Part of a small language model's weights: 5 heads of 32.
Each number is 128 + 24 x the weight over the matrix's rms, rounded and kept within 0 to 255. Layers, rows and columns count from 0. Numbers have three digits each.

# gate: layer 17 MLP gate, 640x160, rms 0.163, rows 446-471, columns 0-79
# up: layer 17 MLP up, 640x160, rms 0.17, rows 446-470, columns 0-79
# down: layer 17 MLP down (transposed), 640x160, rms 0.162, rows 446-470, columns 0-79
gate446:138135109156144140154151119092086146157146120114138143116131081147086099110148149125133097124069082095125106110137168131134128138140094177129119123143123099094108101123098137116143079133133141135098108077156138162168106131133149142144132123
up446:099140130101087132180135109165125127125170126094131130158137192153111161128117105137080150128091158110153166136125130099144115160148109147100136124129123114126136140092148140142111156129143164132128127072118096147105092145139138111146107132
down446:079187140142134085095151141152106112132140132151119130108113151133080110131109175137140148120140069161092129093138174108147148106135130088145122151116134131058108129126092129102154097099105105148082164128144146130152100130096154086093171084
gate447:124134136120082093152119172117158103097105119113153162125158126107137115160168111109135063150119118146156087136090133111129100140108134163129135123101176168133114133133146092168100124138154136186113124145131176154073078102133128123152136120
up447:149121137135160146110123132142171108135116136102084155145146159175102130152120096121084148135120087097091114167103117121087135087142147133149162170113163115127139138099096163150154116170124139101151153090095112101121126142149104144129159152
down447:139124143103134110122077095168108120101139102115158088133121146154111151111097160127137152158112109142159113122141135112111181143132145087131120125112166147137102150125126139075140145113122097135135103114097160104141143146184092110133061124
gate448:110144100074119136128091120085109149126090104142121108133177140125126134135147135176140150162172130120101151119147167162150147142096098100139174149131107109104128095119140139156142142144127149132100179115126122132136084113139135148164119135
up448:127176137138162125150133108118117126144125148102124109145123185164121139092115125152143085143148085134159114111128116139145131165148142171164102174131124141122164129123144132057136148135155104138115131146126136166109120156119131116146140153
down448:121103123115163125166085098134126133153116115111143138145159146132151128092127148116086154150141107112115128161150134088142123119118126128169127086129114114102137110085117115106090116109075127095116141134124141123114148088127092146112194166
gate449:115129119169118120137111113157125172118119104115139169112103151108125138150188093150072133159125163119118111147125080160135074129119122151110133150110144121111143152156158119129145142133117103160158122163143148136136128156117129105111147121
up449:118150154188117148158156114117147127131138109175167121114151151128142100159168103106101175129142119156130170143127114105148115165112170120162171134143118120151127129144133133121102099109160099152102155161148105156162116109153134184110102070
down449:142139112082146135142103173118129123108126116103119124125150089134117116127118119129155113202144124160131169115147135116100111123129116121093132074116132109124108175128120137111156114136145136152137128142123138133106124111097153114143141107
gate450:123148127137162125125174146147129111136125143138123037164122126097097117084121138112110100071135138143116110146133099139086146134166137130115119149149130097082133124166135120150135100125111136096129153131118145144105135159114146144122099119
up450:173116102158128134134085144077167139107125120111132142124140094100163135115123100126167137135137124125164095167139124123153122137118157150114116157124152117107160145119129117131155101131094107131120084150127146122140138119152137148154180131
down450:124105100120138122119146139144124151099099134101124084118130117142150122103116112145133130096113142113166159093119136123135143134087137102124140139128109141138127114142149137160121135126100156144136119110080151119122095142131137199099079163
gate451:126144125146158157126142155093136128105074136114116204155129129134104091119105154144142140100157114154115163124109112190109112129154127157113124110144148116152137107151100120153131124121144094122145117099158147117137126118178141104086180120
up451:103144144131081100112114122188118159162135115117093113143150137153134154113111118127131167150111167127174098126108152098141166098099114139123123122123117126131127083118100141125199112118165146113123114154131128149127138162174148165099094130
down451:131091128136123150205092143125094176127122119125134092086142113146122137109135148133163137150117137125181131147138081137167160118095110153146160094136128108146120101148174123140141170154115168099149118112140173160124153108144119097152141108
gate452:160156147176179141108123145177122109138160145120113148118152151109137126121160109129130153144124143136140137142144147127106115096138125115147133127131153145095088172122164178091139117146144044121153142081124127093085121109131148135111109137
up452:127168142132178104160156145120115130161161123149131111113138124160165064110135154119163087112089120145109129083101149166150119135104131143128127126107093160115123135147111147135174124091179112109142099123119176141065133121093134121163123113
down452:104158140152109151109113132173099164151117149118117138158125123141110141157137126139117155103137119124102166178141132111098144124145154177129142125084134148148131156113154151151098112128116124140140141173122123165117124114129098128137144153
gate453:086107115131119097131107147096080162141148169100135131176139095127122128135144107149130124156138125124125135145137123111135113105149129117135172164123146116107145084110097115150147134109129201131108119118159134115084129136132141125142137100
up453:130129104100166151106108123131158124151111135107097083108126112112151163100144109115102122082105114125122109099049126102118132110087157141099112099160151161142104113132118128137115130168141102111175142105123110106137071135095124145134150092
down453:128097178129121114127123179124134120121118084123144110110124123113124096162153112152153105157152137097093141120117124120135102147134126141115097165144099127140149137152068133121088159143163111131127087065139136103132161147080114135133150129
gate454:120151133112152132088124132033139136106151133141130093095156085173144115130157143136143085117138124150168132134131144149134115100124110140114095139093127146146110132135127176115143104113135184143120138086154109133141112125111103117161152128
up454:161131194167128134186139111173133133090155126110130135121090152131147151130099129121127118104122136128114151177135116099118129115134139161123151152148149136119129160099136146145108122143194147122085153156117133139113108128097086176101110108
down454:141138124126134167139121139127114104141128108125097090137159153168147111093163081140128154106165122124108087144150186074152158134130132124102145134127132098111161176126122139146132112121094149139065115110132174122092098161159077142124141126
gate455:136156152077118137143102129144137119144143112146123101165171110140146148133148085128090151080150149109161158150099150126169132132104136119116111120121120153136133120129093117139115086091100128124144144095150140142118151130144133100110072130
up455:081137108121129142109142116129159121135118146112124122107176118141115068137094123170103112118122130131100118125099142138133147095125125110130157130113127134114113101172163183148166155160111139136125165140129095148120115157121103155141107122
down455:154059098136159171113133147116100114160117101165146146124112125170192181134117126099155137109135118124097101134144109103167135117151100123150126129146105179143140181147123125131122094148120110126104131146144140119116096142092121187140151158
gate456:102159161120141059165137096138103119127143110138202138151120114110122128128110135099095128158176086157116104147149112143161106114099123141116136154114143141129099125137132075137133087162122173127150153156169111151112136180128149098121132123
up456:143119134112162114111099146113132171163154158141155137093133109145150108213159118151122148107129155130123137133144137097108118095161152142129151111150110093145122172166150150149125125134147169135151123113141136122120138147112091112139140095
down456:114138119155147096137117102123115126146122109092122152163123121133127144127118130096124141124156113145147132167125111112114126130135109161121145133102171080150133116147123151147100139131144149145166139145103158151124109133090158094129071148
gate457:129099087119114153117107124107103095085178141106151179186130139112139100162131128116148130107171122165134126154186103120125158085175117142077121168109129132118112154103107110147103145154117135143148157111179113096124140152127079088123095147
up457:114207142134131137115131135117116135091108119112089146128131114115107136148110151128098097148106103096100123131100138148129153095075129163131135117122126123118065137144124151108141107145147119156100178135179105141123096145181133150108132101
down457:120125159153140108123118168117085128138173105138145149117176090170172131162091081102135109120121116157074156147157115154124179123120134123134124115114132090112089089094145139143126145179147139136123102134150140080138132102113152116111152121
gate458:127160183102166109104122160152133131147134140095142101156163113159140110158135152107125121106141137120129133146110133110115137184158141104116124122144175119162093136128081142125182125137139095157151109126154141163129110176146138123145133143
up458:099122157114114104113159099120152118113160122134134138134072156121119110141140131135115130136096088161140115167072147128134117155104128150118152124095177166088138080141115133135115140111142148070142159098127127150136102095098142156158101138
down458:153133188104121096139116135125149138142107088155108127186114136116158145110145123106102128092135148126101134128115183088121114132118127138086091127125127084142149130152141155173093093118120133102183122121105144145176086199104123122138127134
gate459:133151196133154108111155104118144143154105119113164169112150153113149144158151135125130122124105091080130164167125115116087159144119144137162100127137084126123146138145105131169131112099111154148142125126144171137165143152124127112126124123
up459:182130138138162105124115118105136137142118153153130174101163132129147122136106124127085127172120141128131140108142115119154125148082157145140137109150123112142097110121152112143118156120115104137132121153144131160169145168111157140118094105
down459:121085129151160139131167111114119139160129156123115122133129126168105112158113134146127083110148139146130078131119127170143122130115122148106122100135194167094139093131121122170134118177121102106132100143123130129152125155138137110132120153
gate460:093110156111116127148120114126110101133149152110140132126111113154127119098120162126129090135145099102131149087117148124138118123125134124120090088129128083168119116133111137171122119135127109139130095144118165085147149175147118117139138111
up460:131190107151124128100131073130128123119137119138100106124117141119088103133096132118114115124128138109138123151117125141128122155115126133113103134150138147166138153180155149104087109125142144121112089124131112145097097126161142149105135119
down460:134152084158135126144131124103098071140136119127139095125154078118155140122152149112120137118147119156124106126140099161105133123146153139111143126160117113130172155096145160094108156111140183135121108125143131157143133127145100171122121133
gate461:108165130144145125142142106113120184172146098151089152129158140138150131141094116088124104114134089146157154123091151143112130104096111125132105152109144113116099171135120158158100147115171126158145099122122144104145118117093153112127147153
up461:161140122127148149126149102108126100137144158115077072121152088155144107142118089106155120092146143084109128172094171113142145142116171126177107108135132107099137117133156137113131098157111146125127110129105126152160145119184141134134107132
down461:110147082137126108154113188120119157163125161141081125093110147135115124139102120111153094124144121114123153118145125077170134094121089123148094113126128151094120125156110163136116096073179111113122122155101116106162100146108115120108133128
gate462:102114162094134146119135147126133081126181075135110140111138134131132100123141127138126089129104117105116118140127114134137141111117123155127080160135134089158116097069108094151159135124161136131084159132135123107076088131169086159108140125
up462:181120170103133174154094113171132136132125096105165130117170138126104117142136110149116109093134141138140126138161159102167141107116082118166156139088171126145115150125108162123127158107094117086102146155071107124136138124154159098091118137
down462:191166102115123088078119056091119140188106146158130125083126144110111161102133126125132150078097155134139158128130152114134151110089119100102144129148118118157101118114103110104106117130114114112142116131114196133146155096115148112135076135
gate463:168098179136143195155108145136137118128145105165132141139122143121140085133103086134135136129148115113117115101143125119113130154152171157132139142093154102102118111178126167155127129136160148167125089128157123123102131069109114141135114120
up463:150124111121138075119092141112168126118037136143149077122099122095114194085130176123177103111123148120122115137149133118134125080127129102160134127148131138094131113110099129099130143112143091117069120123166124118165151121153122151116076139
down463:122130133123150158169133109109146147141114153114134111133102121130120123126145180140088162129126153135117151144135150104155133139113165153148108160131116142145131148108127053162113134096173148134140148140117116148108130118087126129157093142
gate464:151183146121155117134115134124178154170098082144160125120126135127122152083138144108134111169138131132088142160116117128133144178066115121104120142133148171150132145139087104118149121095118131074131167123151137131111087133137121110110164140
up464:101121125137122123121137166164142097126115166129154108123117133095123110124122128142097152169082114142143140069120152137112115147088112160118112129141174164139145158145102142122146146156181143075176130168125105120069139106156071129082142142
down464:172123101133124107098133081103077161136123103132118184153124129080111143155138159102144098134105128113153081119097141132120105118103153146125143079133181105178171138125119172143137121102164121135148178096138154093146194123178102141123139148
gate465:152162092114178139112132147141117109132181102105097074145101111140164137118100146136148152144129148160087100141114108088145174105087127150121130133123144181136152119154128142138091156096165116164120126163141158099137100105130121084126120154
up465:135099110152129141135124094105122106171133139104126124149140126147139071132156151089107136135129139136099104140114121110130161116122103140125127127129112123116137117121141150139107100166119127114131151108140117083106117099129161131120103087
down465:124112156119108121135140114137129119116148123137159137112159068175132145127105160135159128135141156121141139153140165114126135151136152149114144128140108094151112075070162093120104152135093084109160164107093122082162136109166111180116107111
gate466:098144127124152095108106146182147148160190127130147135132124125107080119119122124163147116144124129113095149135132136112124142109146147161121166137152094078130112119123142140162148141104100165091178154161141081129155110114124110151130108128
up466:111101088091129048096155121105112136123149082113121152122149107193118150132149118126106092093142147117160161137143125133125159113087140150131119109103141112164091140074171127086142122159136110115138129163114116118115175144118156163114160148
down466:123147163125114156130121118148155134121168121088122138159091158117181116100128133143151135082120121126139149092164166114100138142101124134130141153135128096103122142145121156135091138122102098116097104121139150114135160092141137162143139116
gate467:130115144150114148096124121165151109122113102098173118094080101125145132127096168162129132091128169073128127136135128160137110174133166130137146155138133123062126100095127145130143143097153124149134161111158118139141126100112152113146110138
up467:129059096142143124168150108116143152138117120127165137122141144146156087122100119124118122157102118140166151090115124154125176155134135092140154120141154120164137141097113113082123158109095157115113139117136100132106089141154126126143160107
down467:124140093132114135097115126114139151090128148110155125128122128079143158060135124141138146100161114115149110089092143133114106135144126129158180152122148146146144145093067119152144152134102140148149096110113159116088106101128100131158127117
gate468:120134158186112120163092108123130143160135156154091111128122149130129077089094132151146096117131121102102159119127114167172097119158126121133132111146123117150142097125131176112144140096104149122128099073122094143169141163085157122130084164
up468:104148083122103146124132120143120122136147096160099113082108104089160169127126166155114123100102118143121116134112133144149111165135131143143165114146100133111181117154124127121149170136159143124148129103111146121111134137148130126113151139
down468:132190110107126166160114136157135127141138112125127154119160127095156147139092102082113099132145146129134114109061124175144156109112101096110154111140161115133098140159130139122124111129182115098165120135180164152119136137144120111111140144
gate469:094132104137157100163109094139120082163124140116045156092112139118142145112136091130129123099121114117122152155186132142136121087117117129123134135150135150145120156117125095121136118146078134144145169091098104144102155121140100148125134115
up469:148183142094113116113139108147145101148131136093167148104136099186149122104095101109098139162139146106181147132158116114143087108144097129137122094146118135113093153123169124120143121161130119117133119106143113118131112150115116122117106112
down469:120073130107104117130170124115126104214096135110099132137169102139078098115146141118137114129125131135134174102121119149114173161163162108088111136127106098150129114162146147115151123169134185119098136131162119104156113132137147143101162125
gate470:160176156112176089122112061152164117122123109098129066165134155114134135122167127136154158184106136142111161129135136117137115118126084142150102137111139127120109100113111109127145138132123190148171149094108086110116114162123103127118094108
up470:086103109106125104151173107118129100110131132114130204142124123137141099166151116130145109145087124111152151114118174128132125126143112139112160154130136112114147142166071148136089150121118138118116147179107138143100087121113143093149157125
down470:165105114128100103143173096154080134114156097108133131092119139115163136120101104136087126128131157125157140083140144103107138133146131129151096117140156136120167145156131141127143168124138157133119134141132109152090103135118078110124106164
gate471:137113165097124145130140084162150107168128102120139135142129182102125111096131118134144092121156167094133134136133143128139124129128123095108087145169099143115117151103124167134112092086101127156118138133145130144120094109101142136109085148